config = dict(
    num_hidden_layers=10,
    norm='layernorm',
    norm_place='pre',
    norm_eps=1e-05,
    init_std_qkv=0.0244,
    max_seq_len=1024,
    max_steps=3068,
    dataset='wikipedia_en',
)
Each number is 50 + 15 x the weight over its row's rms, rounded and kept within 0 to 99. Layers, rows and columns count from 0. The size before them is the row's rms in percent of the matrix's.

# layer 2 MLP down (transposed), 1536x384, rms 0.103, rows 186-202, columns 96-191
099:26 62 53 47 73 40 47 30 61 36 71 51 79 51 23 35 59 71 63 40 68 68 47 43 35 67 36 53 59 59 65 64 65 47 37 78 23 52 80 51 63 43 59 73 52 66 49 50 58 52 38 47 44 44 34 37 49 31 66 66 59 44 44 62 63 64 59 35 57 63 57 32 58 42 66 41 60 45 33 63 36 43 34 53 38 42 27 70 46 19 57 75 35 48 61 33
099:28 57 71 52 61 51 43 30 40 60 35 29 59 68 91 62 26 43 29 29 69 46 40 56 35 35 34 25 60 47 48 60 66 52 56 48 77 55 45 53 65 56 42 35 57 56 20 80 60 66 42 54 44 38 40 65 54 40 51 46 43 64 37 68 62 33 57 79 59 70 30 59 39 61 61 30 42 61 64 67 77 69 74 64 42 59 34 68 51 34 35 27 65 48 12 54
104:14 24 47 50 72 38 75 46 58 33 25 66 41 73 39 46 48 47 55 52 46 24 59 61 56 36 69 52 44 47 39 34 13 73 60 36 49 63 69 35 69 58 65 61 25 53 47 51 46 63 61 49 46 40 51 23 78 67 49 57 29 64 20 72 40 73 40 48 37 59 32 31 33 47 61 52 76 51 72 29 37 15 55 41 53 54 20 35 61 24 42 45 42 52 70 50
111:68 60 41 45 45 63 52 70 57 27 72 56 35 32 59 48 35 83 54 74 36 41 46 60 47 46 64 33 65 45 43 70 24 45 37 40 47 43 59 17 36 45 31 99 68 68 37 51 66 55 44 65 43 42 54 71 52 75 50 53 52 53 34 52 63 26 61 27 60 52 66 60 70 50 31 60 66 58 33 75 57 31 85 44 73 32 49 59 58 56 50 64 66 75 53 71
103:27 52 52 39 37 65 45 43 62 68 38 46 51 52 39 65 72 65 30 53 58 66 44 62 59 42 61 61 47 24 55 42 16 78 18 54 56 44 38 55 69 44 72 63 58 88 52 54 57 38 37 61 54 78 57 34 22 67 46 90 44 36 51 26 55 39 15 53 56 57 41 58 59 39 43 64 36 37 48 40 29 95 36 31 28 57 45 48 39 95 46 60 52 72 20 41
096:42 28 55 35 61 48 40 58 74 52 41 31 42 57 73 38 50 38 60 68 49 42 53 73 37 54 23 64 45 64 63 77 59 66 62 55 44 58 62 32 56 41 55 34 72 42 69 52 70 64 57 37 38 42 84 38 72 67 41 64 78 00 29 35 50 77 36 36 68 31 29 38 13 36 47 81 49 49 67 58 49 60 61 55 39 76 33 68 61 48 54 37 41 44 57 62
096:58 61 39 69 47 51 67 39 61 38 48 42 32 65 38 39 46 47 34 85 58 20 64 80 49 44 18 83 50 45 63 40 26 33 52 35 49 35 70 87 60 75 48 51 61 31 61 35 41 39 45 24 57 58 55 75 46 56 59 30 49 64 59 44 76 77 24 49 40 70 57 37 57 71 58 45 43 48 34 43 85 27 52 61 46 45 61 62 45 58 42 52 42 53 51 65
089:64 42 64 43 61 53 62 52 36 58 72 30 43 44 34 73 47 54 57 75 32 40 39 48 61 67 50 67 53 78 88 47 42 65 53 80 46 36 56 70 49 20 55 51 38 32 39 66 62 61 50 71 64 80 55 37 44 28 58 48 96 52 75 49 57 59 66 34 67 47 66 80 29 60 49 28 57 36 40 54 59 67 66 87 62 29 74 54 40 78 18 29 59 74 51 45
099:42 51 46 53 69 56 58 38 54 32 50 60 62 37 69 47 40 47 52 64 71 22 52 58 50 41 73 60 83 60 62 38 45 48 43 30 64 19 61 68 20 29 32 83 41 66 67 55 74 38 69 22 66 47 37 34 96 49 24 60 67 44 64 39 32 39 43 36 46 45 47 65 32 42 70 44 44 37 43 48 41 41 30 46 41 67 47 44 45 48 39 41 43 33 29 25
109:51 28 39 35 51 51 45 44 59 55 45 42 66 41 60 44 42 69 35 72 53 58 36 35 32 41 41 46 37 29 40 57 58 45 54 61 72 42 69 70 68 61 68 26 29 70 26 94 42 57 55 26 42 58 52 46 59 42 41 29 24 34 39 57 47 56 76 57 52 51 46 55 55 61 48 69 48 59 31 61 87 27 50 18 45 34 33 36 45 78 57 61 58 62 65 52
105:56 41 73 44 59 76 31 59 63 62 44 58 47 57 33 63 18 80 36 21 66 73 57 66 61 33 66 69 40 45 62 55 59 58 45 47 68 45 48 29 80 25 52 74 40 45 60 39 50 33 37 86 48 69 70 59 45 67 24 69 34 57 63 42 67 41 59 33 87 64 42 35 31 63 34 51 46 17 51 39 58 52 60 44 51 47 69 51 47 42 56 28 42 58 60 45
098:53 54 63 48 39 51 20 70 64 42 61 14 56 31 49 75 24 40 39 48 30 60 59 67 53 38 60 35 68 43 77 33 49 67 58 73 45 36 67 52 57 49 48 46 57 41 17 65 34 61 48 46 47 66 77 54 49 43 41 55 61 73 53 34 44 33 48 49 43 56 31 43 48 64 58 72 31 47 68 56 28 53 35 56 68 61 18 56 21 60 65 71 47 39 49 58
094:52 61 50 53 68 51 47 47 74 58 47 48 62 50 36 57 73 54 66 62 63 79 19 60 43 38 47 72 54 35 53 26 54 31 55 38 49 64 58 61 38 45 37 29 57 54 65 72 42 19 46 85 46 74 75 42 69 64 52 69 47 31 69 57 23 63 64 25 58 75 46 56 34 47 47 23 42 48 54 50 59 59 42 28 51 10 45 53 50 68 37 34 42 39 41 67
099:44 64 63 54 32 64 62 55 42 76 33 48 12 52 59 46 55 18 26 32 76 47 29 50 51 56 12 58 55 36 30 60 54 49 58 42 59 47 39 44 30 54 09 40 50 65 65 49 60 18 34 70 44 25 39 39 43 69 61 50 53 49 20 60 34 81 20 39 80 49 33 62 46 28 32 45 49 54 35 25 36 33 54 65 17 42 52 33 42 48 45 71 30 27 38 45
105:54 45 49 61 58 54 52 21 50 39 35 47 52 42 45 61 43 68 52 63 54 72 49 43 40 54 30 44 49 51 68 75 41 18 65 68 63 66 27 41 53 31 49 23 38 49 58 39 45 21 38 74 58 42 66 70 53 38 33 28 71 49 65 42 63 23 83 65 44 68 55 41 43 50 51 46 64 60 55 79 51 65 33 39 45 65 27 35 34 73 43 72 60 31 72 58
100:47 70 43 40 43 46 58 33 62 43 49 43 64 58 56 49 50 60 65 30 58 38 49 84 62 49 50 86 10 49 59 22 29 64 56 71 46 27 44 44 48 62 42 51 67 62 65 29 56 45 61 77 61 35 49 31 70 66 63 33 75 60 79 40 59 41 79 19 17 61 39 39 24 51 87 37 50 57 52 55 48 72 48 27 43 61 37 23 68 55 44 67 41 60 43 60
105:65 51 67 45 45 65 30 57 46 44 70 51 55 63 51 44 30 52 41 46 37 54 41 43 53 23 69 52 43 36 37 49 18 69 49 16 64 40 28 39 36 66 43 44 38 57 27 42 38 39 21 52 37 69 62 39 82 36 47 44 44 53 41 25 51 56 74 67 89 72 74 60 57 44 10 32 56 61 44 41 55 52 64 32 34 40 68 40 66 59 27 36 56 39 47 70
# layer 2 MLP up, 1536x384, rms 0.109, rows 187-203, columns 96-191
100:40 76 51 53 59 46 47 59 66 27 27 47 61 41 60 35 63 66 71 58 53 48 50 46 51 53 71 45 82 36 51 48 43 48 27 18 37 71 53 55 92 46 80 34 46 45 99 53 46 66 61 58 58 38 70 64 28 78 76 72 52 51 41 40 38 57 62 41 57 25 69 34 71 73 55 93 47 37 77 53 46 20 87 62 77 40 49 29 57 33 69 44 57 71 33 42
099:53 63 58 60 28 26 66 60 47 42 38 48 50 52 49 54 32 51 60 54 53 52 37 37 58 22 32 40 39 37 61 44 49 48 37 41 39 50 60 59 76 38 61 90 36 70 65 68 52 42 52 67 38 49 32 89 48 49 43 37 38 48 38 73 49 64 61 36 32 45 57 38 51 55 51 34 50 52 65 40 74 42 59 49 71 60 56 53 39 98 44 39 35 54 55 61
100:49 40 47 67 46 44 39 66 43 72 63 33 63 68 47 66 62 66 63 48 48 29 44 27 21 65 41 38 52 47 54 42 69 50 43 35 47 51 31 18 74 62 62 21 49 47 33 79 67 90 39 41 97 68 33 67 61 35 31 52 50 57 31 51 46 59 56 59 59 39 23 48 41 58 58 63 50 53 63 58 38 37 38 88 61 37 37 48 32 54 51 62 56 68 58 59
098:45 37 51 60 48 48 55 28 70 61 60 43 51 47 73 37 54 62 65 79 27 67 32 80 78 23 66 42 54 49 45 51 51 41 57 33 57 58 63 47 21 46 36 45 20 54 39 61 30 63 43 39 66 45 84 63 54 23 13 52 43 52 72 67 48 55 52 34 83 51 79 23 48 38 61 54 53 58 45 48 44 19 74 64 56 27 49 74 59 50 21 59 34 42 58 60
086:76 43 29 44 71 37 35 40 26 54 65 36 60 14 36 66 50 60 37 64 59 45 49 39 26 59 33 36 29 66 39 52 34 50 47 41 60 43 56 52 49 64 62 28 36 63 52 26 41 39 56 83 51 28 33 51 50 68 37 45 45 42 44 45 28 68 69 76 34 62 57 31 30 56 60 75 28 74 42 46 30 39 27 28 65 41 40 46 72 64 46 42 40 87 62 50
102:52 75 43 42 43 42 44 36 38 56 71 70 32 50 34 26 59 54 27 56 39 29 41 30 52 63 43 69 67 52 34 20 28 52 42 51 54 39 36 39 62 57 56 28 51 41 39 62 74 29 58 45 46 63 16 45 27 35 81 33 44 58 73 38 38 79 43 67 33 33 86 42 55 43 44 71 50 51 30 81 33 36 53 42 36 46 62 32 25 33 45 38 32 26 60 50
101:48 57 59 53 30 88 40 49 64 78 49 60 58 48 32 54 64 76 28 70 56 67 79 27 42 23 17 55 46 45 29 30 63 65 54 46 52 51 45 67 38 39 71 22 59 76 66 31 34 45 38 16 67 25 42 57 56 73 09 61 49 42 48 73 44 46 39 68 33 68 37 29 59 51 45 61 42 56 51 49 24 37 35 25 51 64 54 70 73 36 70 49 62 51 47 31
104:52 61 45 35 32 41 51 75 43 42 40 43 74 40 32 71 47 37 70 61 78 69 54 62 70 36 60 38 51 38 36 38 48 37 51 47 54 35 62 94 81 59 59 60 39 36 48 70 55 60 62 38 71 68 67 48 27 53 58 22 50 47 50 71 53 63 45 40 45 59 55 62 51 41 53 52 55 36 61 54 55 58 28 40 45 49 34 52 47 63 34 27 28 41 59 49
107:54 58 58 53 74 43 55 37 42 45 65 21 38 72 50 44 41 41 71 55 53 59 56 48 48 33 31 78 22 52 63 12 42 74 53 40 38 68 42 16 42 47 41 45 27 52 53 28 78 53 83 42 73 59 52 82 60 63 50 43 60 49 52 39 49 75 63 35 53 34 68 61 73 59 40 48 46 76 68 70 21 44 39 36 51 54 59 48 44 65 94 44 50 45 34 32
087:50 46 49 44 27 58 44 59 58 42 70 53 54 53 43 57 40 43 68 51 63 49 44 69 53 43 57 37 65 34 35 39 51 45 59 78 47 40 36 25 64 48 52 27 50 27 49 58 33 70 26 26 53 79 40 59 75 71 76 50 63 40 44 51 51 67 43 45 36 44 37 44 61 70 68 56 49 54 54 34 40 23 77 44 59 48 32 57 36 52 48 65 41 68 53 35
085:62 74 48 47 58 52 54 49 63 46 59 70 40 67 39 32 56 58 19 53 67 42 40 51 63 45 73 44 71 55 56 56 55 54 28 56 65 54 49 49 60 37 62 54 77 83 33 53 76 01 36 23 53 46 79 16 58 73 65 23 72 33 45 54 30 75 50 12 47 87 60 17 37 32 45 47 35 36 51 40 60 40 70 30 52 42 44 67 49 45 29 32 45 58 39 22
093:52 37 80 38 41 32 26 55 38 22 51 48 82 65 53 25 30 65 70 40 35 31 77 56 46 46 58 51 48 79 39 51 54 67 58 53 39 49 56 30 52 30 60 46 47 58 43 37 08 87 37 40 48 63 69 67 41 81 59 19 45 68 42 53 74 50 66 53 41 25 69 53 41 54 66 64 58 57 68 57 62 38 57 39 63 48 54 83 74 69 51 34 66 47 35 64
094:23 52 65 51 63 45 49 51 34 60 41 52 51 85 31 51 80 39 25 76 46 75 54 20 59 37 36 57 48 43 83 46 57 74 75 47 68 40 40 41 37 55 41 48 39 84 69 35 40 52 63 50 55 69 66 55 43 24 54 38 52 59 76 45 50 20 58 40 35 64 61 69 45 48 64 44 66 23 51 32 47 54 59 41 70 57 40 74 65 39 52 50 47 95 28 68
103:41 50 32 60 24 50 53 36 60 66 56 46 57 39 33 51 50 28 50 16 55 50 29 72 60 50 50 29 67 49 25 39 68 59 23 59 63 57 37 36 45 85 47 30 42 18 56 65 56 64 72 46 28 58 41 39 53 48 68 80 47 32 30 77 38 75 69 37 24 38 28 58 22 51 17 27 45 33 57 55 53 41 52 42 38 63 18 41 58 62 69 60 31 39 39 65
102:20 32 42 29 47 31 79 39 49 35 41 71 62 71 54 44 48 43 73 61 38 48 28 31 55 45 65 48 68 86 40 38 50 40 35 55 58 42 78 39 58 42 46 79 51 32 83 60 37 63 39 48 79 23 45 50 69 29 84 85 55 28 66 60 29 59 59 38 63 58 42 60 64 47 46 73 29 64 45 60 55 34 71 52 58 09 50 05 23 60 34 43 73 55 42 65
099:36 52 52 67 26 54 47 64 55 49 29 41 42 47 80 33 56 78 50 48 73 31 41 63 54 56 68 43 25 69 44 30 74 80 38 56 21 48 35 25 61 45 27 67 58 47 44 62 59 60 66 50 34 34 78 35 36 67 38 41 65 61 51 82 38 47 59 28 29 56 18 82 44 69 52 71 44 32 55 77 53 44 67 60 49 51 61 60 71 45 78 51 77 81 44 35
085:36 45 48 55 37 61 67 75 47 46 22 50 49 67 45 84 57 62 33 46 29 49 31 81 38 49 93 69 88 64 28 55 72 41 46 66 70 16 43 54 55 50 70 44 68 39 23 66 66 53 63 33 60 73 27 41 47 47 99 45 48 40 67 52 73 47 53 52 55 59 51 34 58 39 52 31 09 28 39 58 29 54 27 75 63 44 44 43 48 48 34 44 55 45 61 62